config.toml
hidden_size = 160
num_key_value_heads = 2
head_dim = 64
qk_norm = false
bias = "all"
init = "normal"
init_std_qkv = 0.0413
init_std_up = 0.0591
weight_decay = 0.0
schedule = "wsd"
max_seq_len = 256
Each number is 500 + 25 x the weight over its row's rms, rounded and kept within 0 to 999. Layers, rows and columns count from 0. Numbers have three digits each. The size before them is the row's rms in percent of the matrix's.

# layer 12 attention value, 128x160, rms 0.0409, rows 40-80, columns 0-159
102:492532469494499502534499492472465486460503519461515514498531485443525458507506531483470500483514496515455445536459513540486509521459468490530519490494533527467515516451505493507491538525560500496516504432483513474509467517488520480511509531495542465468482516495495462478510519527552478506488496484495504485492475486492482444438542497484498489491510491529509504518523505491510523477504467501472507504487497470479505474513471516510499448520472515488461517524475546460492487534466511
100:497507520522514491514497472494489516495512466503540516445511506510465512497513480446542526498473508489498504459472518472451485517498519460467479475454500490543474508540479499475485506494483495468458507536504529546514494463528499482491470507487520443500499501494500488496474496477508517515471482519451504506462507476502457484498488518539498513505483497474502481485524541505500467477569535488494490521459553556478506532463486486502550485514503466521462507511510507579506495495473524
115:531494497473521505530478482479501510472516474479460517485515514488465461499489522525514536522464517522531459550522506503528503503481464508515495511518490518493537527493547499508502523497516524472514466494518484497520483521544490514468496533496454489519468514493491462540509512516468434468534547522493503497496512482504436475553467466454509515496458520518506501496527486513496490465478522476524466476461495498493495550503492517501565511468504438535478493489503505505520469457530510
103:504509502456488526481529515541515493501498415501467459513505474485510513497508454472494508449507518496501527477517514501535510556425509492533449500489533525554525459504527556526516513474516504449509495517527484500498529495478518493439492505534475482472463518507518497476523509481509516509490516513497473506496500523518511505506496482498539510550507538483496535526487508512493507472551477481497537474529527511460473483513478503503497531514473532510522493518456499534461499498495490
114:496475471489509494529506501522535463492542492542517495530484555463510516514506488510472511512527495495486522450480486482534517503471476538474526460459536510487506541495476535542559515553498502534527521506470473495478475490499533497475514520471484549497531521466484517480498502493445477485523514521492467509518506532505478514513501507549486497501499483496488497488489463519533508523540493545483519461475451553511496473549516540491459489484485521542480517492501483464520480524496522
103:490511516516512504540502502482438472482518528483479499561459491505490524519487456512530506526513496469511520526509487490493522484482497529493518493478492501514516503509470540519491529485506527460496519468478504512509496475489501487509508516513540479463460554539492546508495519527507472490484512453446489500523488506483510543517503484529495496531504520535477485532514471476487537460558498503466505477477513480473490572428510479489564489519488532526529486494502468532487501502554515
101:516499494507474500512519450500530475463511503481466497516476509503527512502504511480474496486469483515505517505431534487552528483555478519525432496466511543472501508510495541502531535467509558495511490446487559499529511534508494527514510497543451499546501500518511526549470473474491493469492499504498481513497511508475518519517495535465541544510480512484479487505517469491513490511456490471486507480532515553504526525490501492441530492506523498451479521530498473513519492490499490
113:534513497521546493514467518545505471551504513489476510496483553507547480467519524497524515508479493491501490477528542565457506485507527488496475481514511487549471507527494448511499479487518501493476515501491532459516483522570465489534485504468458479497469502512457490500442498479508508532512483505487505464487475517535476525521544510491488522517504510494516514491500548490486463519505537486494532477508550488498437502488482510448548493514550499501507525512508494487513507538510473
103:514508489534538510499581460469500501483531484489487493497500520509486469515489501531491486466467485508487494502508548521499564491505433485551500471498482533496524444489492521504487467513510460525470477479492544530501519512510515503471505524518537532489500503459522518515545508483529501493480491535514517507526525524472461527496516490516483530527519541464519478524513518446507563502492511521476487487501454481504489550506491496486440530453489482503511518492494488491510473508542505
103:481511484546520501508554501476577522495477521519485492489508473518488502466488491494477476534493483501494507513545522525481482488476435502514492522488488489482491506504487479475504554512477498499546473521508494478561518469498522514468443464473450490506512499538483478481455511521528514502524517503486477524483525515467497519511492476507474477491520484449492538472517552541464496495497518506442492516525494500484528531520491501533459484552509492500474521502506536474569495487511508
104:519510494507512525447498508513505519516488535534517512503535474507503523485478522505470524483539481490462456479539449499503484503495505496525485512495509508521487536495453529521497453485471496491497480537502490519544458506519516488487565514525442472502522431488476481467531531517507514511447461461495496480503540521489529559510498502523533509483507440482499477528517540493484478493499523526510499485495467519472479504470477479471484483475524488493529451480453510516536514513502523
111:526513488516554514538543505503548515497513498512458499464511504505481512507503511489560507538486506489519469539484507436487473494536511498512448471481522544503498472539526510501494487485547524512524494530480490466492498508533513480524468474489470505470456502517523493510518481496507458467525493517507487500463532480515494537520492544431536503477478476491464485473479465466501509528468493504516508496477488548503514544488542502465504509509494486489514487529493543549482482523543469
110:503516543512533448499489494494533487514464513527494515465496477525546499504519494486535507536505455502524446508487503557476485488500482530529478496500467482483471504512518497500504479490516494466516509480526440507446541486511481495500495527460490500521489477570522523507502557495533454512522459477497500488493492494464541453529547538533473459498515479484475486484464545512497527490511509514472486511505470518498476456539515529489517464490515492507508470486527546521512486496484476
109:483518512452480479518516556501492480464482478520515470519448488502517517481486488511493542497483515534485476511520535516462533489496509490483466458537488536486482463512502536487484541522494497490511469512507479535523464521502501485477502476517530497545473507497445521478499484511531475448480494502453530446511553519462491497484492524472516485505519499557503493476514493531462484491503533494520502475464451510513497463435555530497493471487512484545489516484478517489484507521532481
110:476495534506492516439505494454544479489496526486477528562506521461494520510530523458502507435498542501527503504480512467488493504489529496497522466490527510556538474534529476473516505526494497482514511488532487457489476492527522527493496512486462488544508510532465511511472555531511501453508517524487514513523514487505457448534503502520479513481545459544475498501534483508511501530502479541517489505478486497531524497566497516521513465459497532493498501529499493505505464532495498
117:500498515487473451487455499441441489472486500489447502507477473523514509511506517544484461505505549509512504469471526509480533515506539494516518468530485511494475480503503480517501460475484486464510493480500486480489455462510488494486498484479509520536532492498475470535497569461508427554461510494485525504507517493542511500459546478502453474467479490505536496486515516510492460502496526492515522504478524530462465510523463529485444482477512515494480515500494513504460487510493497
102:517481467496514522486509521450516513472514511494457498497501492461486508496452514478498508488491472518521533531479461530480511523431458509486518499466529533473491525548503499481520528528517531495424545525479509503503528509503475508509484486517477544474514459502468542528525488504524456490510499489474447514476487506474478519533500487509489497484539494510499530484475507520532512465470504544476473523533485548486455526505519507482501512480475574486487511512503525539515472482484505
102:498495458467488521478468484520528490513497517470511442531479500451516507498502539475537487503510478513440465484520515513492529512523485480515513550497508467495500503507489525493549523518453527480466490451502483476456462497464524488533485519479504500502498493485484513506492488462485501503513519530512464473510501490468455477477546504505519503500542442497520484528502468467461482491465461531490547492486497547530514538543462477504491484559530524514506519496494492483491480496494555
099:489468500555484495517502508477512492464504538525500488487498493532524555470505523496494463497497488533474495467488510516511526484498430486548470485488500488485476467500494548485492526485481444495499530488487510510492479487507470471508515503512488519450561471530517494492558552462466518467519515488435483498516506482510546421534506491494459467483463521518484503472539507486507504468472520487510506484475501492496510490520479475479516497492494534484508518498485485497520444463500532
104:465495499458483459537534503497465530490491492456473449504513510540483508449504531509489511537528471471486512517530533492511529472499485507444466508512530482468530479482494506550453548502534494540507488518502483488519540481538477486515538444496540493487467490486507497484508488463530509516491549551476503501490506514514462506521499520514534494528512521504520505489515533488484522524485475485523536544500467509513519493500499484501535465482505523492534467489514481490448475561500517
094:496513525512477518496493519484530540519517474483463497536501575512519475492534464505495521481498477495509468516497476504491515444538514485520452512535501499504528524451478519496514524490544478523525505473487510497500459474482472508508473491440503523500504521482497491487495495505475540480502472475512489498477502498488536484490504498472527517501434485519561558486494494497561452505480518496494462504508518469478493509512453477476538445485485489433501509468494459504530484477520493
096:478460468483494528519478515493554489414493463503514527463504535495480499442466493499453477510480534493504466516492491489485468525500510478515500470500489508491464532455492516522485483469474497487491470496517472512513479519525478501499490471505517493471487485503490524455551486494505541491480496520532494513505491552523498501477448491498473546502484500480498485571461516526518458491513514520496500492454489509538487518505494463533460522439526488481489492488532508503477473514504556
098:474476491512542499503519517495539499516504493496514555467509554504523459485496494494519481496527529530548487531515487495495499517494520480480463548521507500477498490511535468540502473472468491517471515551505553505532493486500456488508538504500531534455527509568510474523508513489502476543498571499478469484505490524501501502499523557499503434470490509499463529474473522505491481511481537512520499474533475517542487563516511528482505487495467488497511522516484508505540485500494474
101:495534483513515478472516483484561496502474471497489505496513496480545539489447485496479527503489475533509469523480489528497518497473438479466495496487523487558523489493493489491522495478479490505513524496503512534479502510494547491481538496537444488486489504482535540496474508516503538458506521521525459549471474473512496465521441475500468516525506496521482496482507482496464501474531516498472495494495472443512476553484512478510513528443444457498496505493533521544470497493527473
086:470509513513520475484474473501516458527511523528515493507467517463521476455487503495477503529487470483497467480476536486532449535522501478482556477495464504470512498515492465542458503484503519476501488477458473497518493503477510500489470440488472499506525501498475482531509469524534514474484458488503499482484495536479487468510508473515508440462475451521488524460508485503492470537489440543509521498511518534528518496508441491458491487508492546457464491485497483494519488544468502
097:498529521488500495492472532513523553530506551520532496502473532469506480489522523486493512498514488479541485572439530489481491513551490488523452501514538489496500488514543506485509490502488525511524516444487478469490508519474519443455541531484505521506525523489509484487514492509500469472488493496489524509519508489509454507490501481528541487441479512522539496476486466516513481448488520511549498501513480526502478527470471513521463510538517458463552497469492457485493474500498515
091:545519497497496500471482511508502510492440508475476512505491488509507475500495474460497534511502482499495521516503482465477513504516505502513476479493510531513465502552491521515493534509521527493504475514508504510546473509511523488479512470507484503569516481494516523483428536527487509463499534515510476513581525526536506507536451475527476492532490513488511464501515459512462505496512502494477498518526525477490539525488524533465468491527465474509429450527470521524528535474529454
087:512488478523515463536459479486500484495522528440444480515465481492504537542504490531472509521510485515482491515476516497491459488495496503472505511507485471473533492483516518478537555469502527505490478461476487494530481513508470523529501496470522541522476542527547474473528488494501516514494486450460487523526488552497473492530511532479521443487490489546521471512495473517508522499508542488517479461519513498533490477464493511472504538492448478504444490455512486507516520524480457
093:496516483536479529489521464577477518497457491498517530484469504531455483502471518480525505459497515510505475490513483516500500552497496483463525485547479516487503532500483522469524478558486496484513496498467530502481457524473523469499553507508477470500520499468479463540457527485470528511509492488537500461489490482463487497456496512506448536528488463491520511475467435485465488478515538538461487457521519525500469505507492473520487498516505497488530499496523522473488495514540493
086:466500514549504491484511471501522540507517504562511486497483482509445493482553489473483480508464508509485548502491487466519523528488465467480519538544542535519497490459494486515498507503489510494485472486485506510480475521494486469497521516520494539457517502485528464489520582523483512478494504520495477484489464444466498470536524497488508492508443467450539517489523474430478458527497515518497542495463511477485467528465526488533519503478476491502497512497513488517495495486494502
091:482499511503496467531482518553522476467522490491502480474513500532486491470483476529500500530507484491502534520443504488533529518472494512499484528445487464489478500485421492526469477489497498540506511511466493531515430495535486452534530480508499521471529506522491549518509495510506497488498504523501459501512487486523477539479552512471503541529522492533456555482480478496528497485542495479476490489471489477486517493479475487505473492512472518464498535508542478444489504523454524
101:512476464490452502489523498485490550464462481547503512493533529489479510504512487508460486492502519507480486489476482491580499499449472480512528545526485486474499479507512470511547497517499509517510504497470495496486466504493510501511497507496491521494527505498457440490521509555512526570533510502514485494479507532517518474464497467489530519497475472487526508522492552524476485449474491490481454486529469506491475441479483526531469475505540498495453542495479530474470527504489520
106:475462526531498543477512510487508509506485500476436446494538506509487498558490471517528464508482499487541464508483483469513493515529561487483449508503448514462521494505508495519530494475521532524491484520471486506490516528509482497483469501487517469471507475450554476538506466493468487454518532483498496523520466508492509504504473486492497483489503506515476491512512500518592486528516512468514513525518495525507527530506491468465527512469550525481474467547505494513504529493473483
104:515494551510464452459494452507512489536482565515513472492517509518492514476506520492500498535532510512523483473479502479498502447498505515462497477503494467444511465524477458528546483518491546502507489487478529505441539497538509516487513514488488504513525507488484549504476512514532502511509478511509482518497523460465514520425493480484466547524500540446488536459490491479511504529525496509519470477538482473517495480508527469486475494543511500499550497507504529523497496482471473
097:504520503476525508463470482497478494509506486487456483472562490482483533521503471448518510469490499510508469462502489523514458478485503495527509482453506517517483486532515495518502528478506518546529540515529480478503493481459495530521527521472471471487478514525561533467467479498471504484512534482505486486531495493519491542484512547553531479479470488514471503490489470535480500543493523496545490460521545495489475538482469500501520529485471466459490481502474451542488524455523511
102:489543503509486513509545456529471498477514517558493508475445485534498521491473499508463447537461556512499510464506492484473500531507488516451468553527473513546477467504457501493487465495502475513498509550537512536519511493499525499481554506466483453509492515519477514504472522528477506505467538502504530477513491523472506504489485508468539523530528493456513497513444463499512499499502467506498510496525499542558496486467519517471505483479507463489499518534488513482505524479509522
094:494505536452494490523509499474535532487545500481473503488499481472481439541528501482550539520557550446519474521482502501539487484465527485487453525501453495536493515496491469447485482493513497470470463523502521493517457494473473494504519524495507460494513525499467522506484518467495474516496499484499483526523506452490537515519456483526526513476453499453491498480481526526472531507482495493494501521489501469525518498458476538515507477498485513504537466484460480524449513508512507
096:467476512494526481492526503480513542502494508505520494468526535514495479526525496508518511502520491475525534532529489481492526507483493487471497472434494478496508471501489574477465477514515558552491503543521499493513451488519537499478530491494510478511470468502506461519528483493517522442506464526547491541488543553504502526537503481513482504485485503467488461552505489475492473513482477507502491516494467538442480519481470510476482494478495526459510497507492483511459514544497555
087:492528491517488468512481491536460510510523485484495451464507503530505485539474463477463498509493524500529525489523486525508497468515489539530524446489492521497483525515476478529538486510508469530479501468531492437452482493566497507563521504481505522485519503486490485562511518530511487528468501525465520511540506520532485497507516522518477514467465446511554501459527512456513529479468538511479469507484495474513509494483493501495508480494541507498489487550487461477522488542500506
102:524523470528496538549500521457503512526495480505519524508517532519499534495508476502518520483495456511522487483499456491462499471510522489476483468503468488530505501549464530481483507521536487519481461479473480471507455489515441480513505501517453508540497508478466506515482494514473526500514512486445508456506523478531512519533518519529472484539491451518491506489523451529501499545532528515463526548516546476498492483538497529507526521509516511478512508538527483526546479463455513
098:528555520532537492515475526543504513499543497529527483520502482518485483480488482480472499514512508514479505476506511458520528492523470521523495533546522489487463468482509502533480517485493480507490477470497509525506535460480482536522547498523497506497481473507523557520448505518496506516506454508495487501537506497550563499475471520501489502523482508512493494468502473532479536500488558484474478493492456487479479507452525495532513481485544521513514511546526503440518554541542486